From a checkpoint of a small transformer trained on Wikipedia.
Training: a variant of Muon for these matrices, 183M tokens, 15481 steps.
Each number is 128 + 24 x the weight over its row's rms, rounded and kept within 0 to 255. Layers, rows and columns count from 0. The size above them is the row's rms in percent of the matrix's.

# layer 6 attention value, 192x192, rms 0.0388, rows 5-21, columns 0-95
size [ 92  85  89  99  93  89  95  88  97  84  85  90  85  89  86  95  90]
[[115 105 127 122 123  86 135  97 125 134 110 110 117 148 101 120  76 141 124 120 112 165 116  85 168 133 116 147 146 119 166 157 112 105 160 173 129 116 126 142 135 112 170  99 143 184 114 197 102  91 128 136 137 125 174 111 114 120 140  74 138 161 157 145 102 148  94 115 129 136 133 149 114 172 150 120 139 107 138 127 103 113 125 115 137 111  95 119 100 155 155 144 136 146 152 176]
 [122 104 147 157 119 136  63 103 114 150 133 122 159 136 134 124 130 156 157  69 125 152 130 102  93 105 139 153 106 113 126 111 166 114 112 146 122 131  84 170 138  94 156  72 125 133 139 125 118 144 114 131 121 107 150 141 137 132 187 112  96  85 112 133  96 121 159 151 143  88  93 145 160 139 123 129 125 147 116  80  73 130 135 163 136 161 113 140 101 128 154 143 116 155 136 158]
 [165 154 150 137 101 114 121 114 149  79  97 113 112 168 148 120 144 165 117 138 124 136 122 142 103 120 105  87  90 162  99 155 125 162  92 111 109 133 122 148 136 135 134 134 114 146 169  60 116 179  92 103 123 123 141 130 143 103 206 101 154 155 144 127 110 115 112 152 136 129 124 153 146 149 107 125 103 132 148  91 123 111 130 154 107 114 122 146 100 101 156 150 134 100 145  70]
 [172 140 146 117  82 127 117  96 128 130 161  95 103 107  93 102 122 125 111 151 142 104 108  73 160 119 151 122 183 109 162 117 158 142 119 158  95 116 152 139 130 107 149 121 142 130 102 117 128 121 117 110 140 107 161 108 130 183 112 122  67 147 116 137 102 131  68 122 151 150 102 138 118 104 120 116 157  87 135 181 100 107 129 146 172 104 134 138 154  92 113 131 137 176 168 132]
 [ 94 119 151  86 163 125 104  94 110 105 155 122 151  98  84 124 121 127 102 165 108 155 104 152 170  90 142 113 145 102 141  93 147 118  75 146 158 106 122 139 136 151 144 103 147 123 118 119 153 164 125  78 140 112 125 140 149 108 126 129 113 112 133 115 117 139  99 157 178 107 144 103 149 116 144 135 119 150 117 128 120 120 117 125 121 174 150 143 140 134 124 154 114 165 195 134]
 [104 144 125 133 138 149 168 146 125 116 102 139 143 148 118 123 125 145 123 122 159 138 139 152 145 124 125 108 116 131 125 137 139 170 153 110 122 100 114  89 136 134 106 130  92 125 135  87 124 105 112 163 118 134  94 138 140 135 154 122 167  95 116 147 138 101 159 122 115 137 129 149 148 184 148 108  98 142 115  69 107 116 134 148 125 158 107 153 147 146 101  85 139  98 136 101]
 [116 113  92 136 108 128 148 128 124 140 148 120 139 125 131 146 140 139 112 125 159 147 146 166 153 106  97 135 113 117 107 144 182 111 127 113  92 124 106 147 148 135 114 116  66 172 120 110 139 113 129 173 137  96 167 160 147 122 144 164 124 104 124 167 171 163 127 101 126 118  90  99 109 129 129 108  84 114 138 168  88  99 117 103 132 172 160 147 119 116 102 141 113 128 178 112]
 [ 97 143 150 144 129 113 136 134  98 130 104 108 130 177 131 125 108 145 143 106 137 149 116 147 135 120 141 147  98 152  74 121 112 140 165 131 162 129 152 161 112 111 149  62  93 161  86 136 132  89 145 141 165 167 137 138 129 136  72 108 121 118 128  87 153 150 124 105 117 161  85 135 137 123 130 133 133 114  94 112 126 158 107 114 120 153 109 116 101 185 130 115 158 131 134 118]
 [156 114 146 112  90 152 150 121 141 107  78 118  92 127 137  89 123 133 111 121 168 113 131 105 115 146 120 117 159 185 173 112 113 125 134 124 119 144 125 138 130 143 102 115 167 166 125  98 120 108 128 133 106 111 120 160 120 112 130 152 147 132 152 130 165  85 142 146 134 153 123 133 104 175 127 144 170 158 145  86 146 118 112 147  79 118 122 182 136 165 131 123 162 142 117 112]
 [ 90 115  87 130 161 125 150  93 124 128  94 167 100 142 101 131  83 165  96 121 126 135 162 124 145 130 121  47 138 128 105 117  83  98 156 128 137 171 106 137 119 128 136 125 107 141 127 130 144 124 154 168 159 152 140 123 151 137 148 127 112 116 156 133 111 118  96 136 137 149 138 138 164 106 125 178 137 126 148 158 141 104 132 107 171 143  95  87 127 175 150 158 121 136 114 164]
 [107 158  83 120 112 166  89 118 118 130 135 157  99  73 130 143 116 129 123 134 138 104 131 107 182 133 122 201 142  50 125 160 142 114 160 145  94 151 132 110 105 115  94 148 114  96 117 127 120 105 101 171  98 153 127 133 119 175  99 144 132 132 137 111 148 139 121 139 136 142 158 143 175 149 127 159 165 146 141 138 115 115 141 104 127 138 110 110 136 142 112 167 109 122  87 120]
 [125 108 149 134 144 134  99 135  96 123 100 159 135 121 132 142 110 155 179 150 144 109 144 115 120 102 146 111 132 135 129  92 133 146 108 112 148 122 136 140 111 128 128 127 117 133  76 134 105 156 128 142 106 113  98 119 102 104 121 135 161 155 145 109 117 136 145 173 163 201 147 123  97 135 166 163  87 106 136 153 136 124 183 134 118 127 161 146 136 125 132 127 133  77 113 142]
 [157 131 129  75 132 109  95 116 104 155 107  66 144 139 143  99 118 152 174 135 146 133 168 108 115 105 150 120 105  69 143 105 158 120 143 134 141 120 106 146 137  90 167 161 118 104  95 130 124 145 105 139 125 165 116  87 141 115 144 116 132 118 135 109 102 130 141 118 119 187  98 147 139 129 179 110 115  87  99 131 132 175 116 132 119 116 144 112  84 108 162 125 162  91 134  97]
 [142 140 100 193 133 112  86 108 110 116  97 124 139 136 103 149 114  71 147 123 109 149 136 159 125 110 126 175 106 121 168 119 156 182 133 141 125  81 119 140 139  93 138 177 123 116 111 169 118 125 104  87 121  89 117 127 132  93  82  92 142 136 127 140 140 114 106 153 105 126 117 143 166 165 152 149 121 169 110 101 104 166 135 108  70 114 152 147  91 137 151 126 126 147 153 181]
 [138 169 122 112 163 180  90 127  87  98 152 101 103 162 119 171 176 136 141 127 122 113  83 133 132  94  89 123 121 142 171  78 129 145 118 154 142 120 143  61 140 117 108 163 124 168 149 107 146 131 114 109 149 153 170 113 157 108  86  93 136 111 109 128 108  92 145 113 143 108 161 151 128 113 139 145 127 123 130 120 121 114 105 131  65 148 141 140 130 116 170  81 107  83 153 124]
 [147 140 130 137  81  98 123 118 150 131  95 120 100  86 113 136  95  69  87 135 137 128 115 145 187 132 101 149 123 111 132 151 135 117 124 110 124 113 127 128 165 130 104  89 124 174 135 155 164 115 119 160 131 126 179 110 145 128 104 121 140 121 134 133 113 114  59 137 177 125 132 138 112 114 112 112 131 158 109 116 130 157 120 136 148 119 103 120 145 143 170 180 124 132 106 154]
 [ 85 115 131 123 142 127  89 109 143 138 168  91 108 130 166 117 153 112 112 136  74  98 121  97 139 150  85 126 104 122 122 144 141 168 130 111 127 150 135 186 132 131 104 169 158 124 139 115 189 105 161 102 111 175 113 134 106  88 139 144  95 106 148  98 136 139 109 104 157 149 128 153 133 139 133 100 119 116 136 141 164 159 115 116 147 107 159  93 107 139  92 126 129  78  76 168]]
# layer 6 attention output (transposed), 192x192, rms 0.0486, rows 5-20, columns 0-95
size [ 90  77  89  95  92  87  92  83 100  85  83  92  83  87  83  97]
[[128 101 132 142 114 125 136 150 135 138 118 137 148 124 170 113 125 117 112 129 141 135 125 135 119  83 190 124 117  88 173 123 157 106 121  95  87 159 135 141  84 115 109 158 121 145 166  83 132 117 111 113 132 101 129 152 123 182  96 155 158 124 117 136 120 131 169 133 140 100 116 203 119 130  94 133 141 140 116 156 134 145 160 108 126 111 142 133 155 134 107  92 163 151 126 106]
 [124 113 169 112 114 122 135 115 139 118 126 138 142 140 134  98 116  86 128 108 144 100 143 116 119 159 159 121  91 166 117 147 144 154 166 114  87 161 123 131 154 122 136 141 119 161 145 117 118 185 120 138 139 136 104 108 149 151  89 121 131  90  89 132 106 105 112 167 107  95 141 156 132 113 150 109 119 102  99 167 148 120 131 128 154 122  86 113 155 137 141 130 138 111 101 165]
 [151 148 125  97 139 126 127 113 135 120 152  96 104 146 129 169  77 100 131 142 147 113 105 137 107 141 116 126 128 107 158 115 153  98 140 160 105 123 142 114 137 151 141 101 106  89  87 116 159 173 148 127 138 128 148 116 123 184 107 127 129 153 123 143  80 129 116 133 158 153 141 187 181 133 139 104 135 112 118 132 142  97 121 137 138 111 129 147 131 106 178 165 121 103  91  91]
 [135 174 120 159 144 116 144 143 138 161 123 113 154 124 101 151 134 118  79  94 106  83 182 150  92 139  98 111  98 155 135 117  95 123 128 108 154 134 118 179 104 128 156 121 107 140 153 105 151 137 132 123 124 119 125 131 137 138 110 130 124 133 158 147 171 155 148 128 127 132 168 143 127 132  70 190 122 138 107 117 109 135 103 124 119 127 159 109 120 124  90 102 132 182 111 128]
 [139 134 148 101 125 129 154 137 131 171 100  86 152 103  84 142 125 164 149 148 120 100 157 120 119 122 165 117  87 147 140 148  88 122 169 109 156 144 126 164 132  97 128 151 146 109 182 147 138 136 127 106 138 128  93 132 133 123 126 146 125 123 159 134 122 136 126 127 143 131 151  84 161 150  88 131 105 133 111 129  82 152 113 125 173 154  86 161 152 114 107 165 127 121  89 131]
 [142 107 135 147 113 153  89 122 127 150 129 154 102  92 126 144  93 140 165 144 114 148 144 176 127  86 133 136 136 115 137 104  92 117 136  95 121 131 145 121 127 134  79 121 124 110  90 130 111 135 132  92 122 132 160 142 104 131 144 141  90 104 171  69 139  93 100  90 169 136 129 154 126 169 140 178 144 154 127 138 134 122 158 109  94 133 127 140 121 149 106 151 121 148 125 100]
 [201 160 126 169 130 131  83 130 129 149 124 151 151 143 100 132 147 107 139  74 164 112 182 149 102 143 108 140  98 119 109 130 109 147 142 159 122 108 117 113 140 130 107 120 104 118 107 133 143 127 108 132 112 127 113 133 123 130 118 124 152 153 168  88 120 173 131 154  96 107 159 121 137  88 143 127 112 109 145 139 188 129 131  98 112 160 116  95 121 130 128 119 124 166 108 131]
 [173 102 120 146  84 162 143 192 171  88 105 137 159 106 109 127 140 174 113 167 155 141 121 125 114 165 118 128 143 142 104 133 136 131  89 124 108 125 147 125  84 111 149 160 171 139  92  97 135  96 126 128 101 101 125  93 134 136 110  90 134 132 110 160 100 107 143 164 140 124 137 128 117  99 161 145 118 117 138 145 148  95 148 110 115 159 154 145 150 133  93 131 122 120 143 147]
 [140  91 117 147 143 139 112 142 151 148 101 143 114 157 115 123 128 103 142  96 173 143  95 161 130 118 119 159 142 118 152 104 124 133 133 108 158 140 148 135 112 132 108 131 115  87 123 126 116 123  99 136 110 162 169 134 120 142 149 151 151 114 131 131 156 121 125 122 152 118  98 155 139 158 100 124 170 131 119 130 117 126 126 112 118 152 189  96  98 123 103 206 115 125 155 108]
 [ 92 111 130 154 105 141 100 129 163 160 155 123  85 139 122 189 116 138 100 205 132 140 149 137 124 114 155 124 126 137 134 136  81 100  91 145 117 146 154 125 144 145 112 136 123  92 169 116 173 147 142 131  99 120 168 121 141 132  76 145 137 152 131 138 103 125 117 105 130 132 133 110 116 133 104 118 129 138 142 165 158 124 113 132 102 165  85 139 143  69 132  93  98 139 121  96]
 [113 129  72 149 123 138 144 114 145  86  82  93 115 103 132 124  82 144  90 102 120 139 102 118 162 100 108 137 154 118 154 126 140 108 123 149 110 131 153 173  95 146 137 145 139 161 147  72 113 133 135 136 105 147 127 142 139  89 164  94  96 103 170  95 109  76 126 121 121 112 106 135 110 127 127 151 165 123 131 109 135 164 163 159 133 159 165 131  96 148 116 109 104 148 167 123]
 [153 109 110  77 124  82 137 147  86 153 194 158 145 104 154 106 134 124 138 159  70 135 142 112 155  90  90 130 143 138 117 131 112 141 137 118 133 162  95 114 161 130 144 113 135 129 144 149  99 117 102 111 139 133 130 123 128 106 135 173 157 117 116 133 112 161 141 106 111 104 147 109 122 107 151  88  93 148 143 107 157 127 120 162 147 100 137 150 158 118  77 130 124 134 134 168]
 [ 73 153 146 120 126  76 136 170  92  92 146 135 107 103 162 110 174 143 129 111 163 130 131 101 101 134 129  93 121 161  94 128 171  95 116  71 129 125 154 131 120 125 108 133 154 158 104  93 111 129 125 111 139 120 136 127 126 121  98 137 111 137 178 133 106 123 143 165 154  82 140 162 162 131 123 109 102 126 147 114 157  85 118 143 163 147 100 125 145 134  38 147 156 115  86 103]
 [155 143 132 132 162 124 160 115 111 109  99 129 162 138 128 113 106 155 154 119 113 137 139 164 120 100 159 123 114 145 178 131 138 123 104 111 139 108 112 110 124 115 116 105 131 149 161 106 105 133 121 143 145 131  95 164 132 113 128 122 159  92 120 155 110  83 134 107 156 156 122 178 166 124 191 138  93 134 144 144 131  84 122  77 167 147 132 134 126 125 128 177 179  90 131 132]
 [121 144 156 104 131 111 142 154 117 136 124 152 150 101  87 125 147 139 123 120 118 137  87 118  95 165 148 146 144 125 109 124 166 129 147 135  97 127 105 122 142  88 102 124 154 108 108 165 109 118 139 119 119 128 101 190 187 126 152 120 126 124 133  53 127 143 142 147 182 149 132 138 160 190 137  97  75 142 120  83 121  76 104 103 125 122 160 142 143 166 118 129 128 118 128 155]
 [114 138  63 148 129 171 164 185 146 114 121 106 121 113 105 107 113 151  83 143 114 107 116  94 175 114 118 122 113  64 123 131 140  89 152 141 125 137 132 174  94 116 165 156  96 181 128 118 117 110 118 110 137 144 156 155 105 117 109 107 136 143 135 146  88  95 155 151 109 129 120 150 134 124 105 108 132 123 133 127 127 147 134  94 140 146 161 188 139 144 159 119 103 145 113 118]]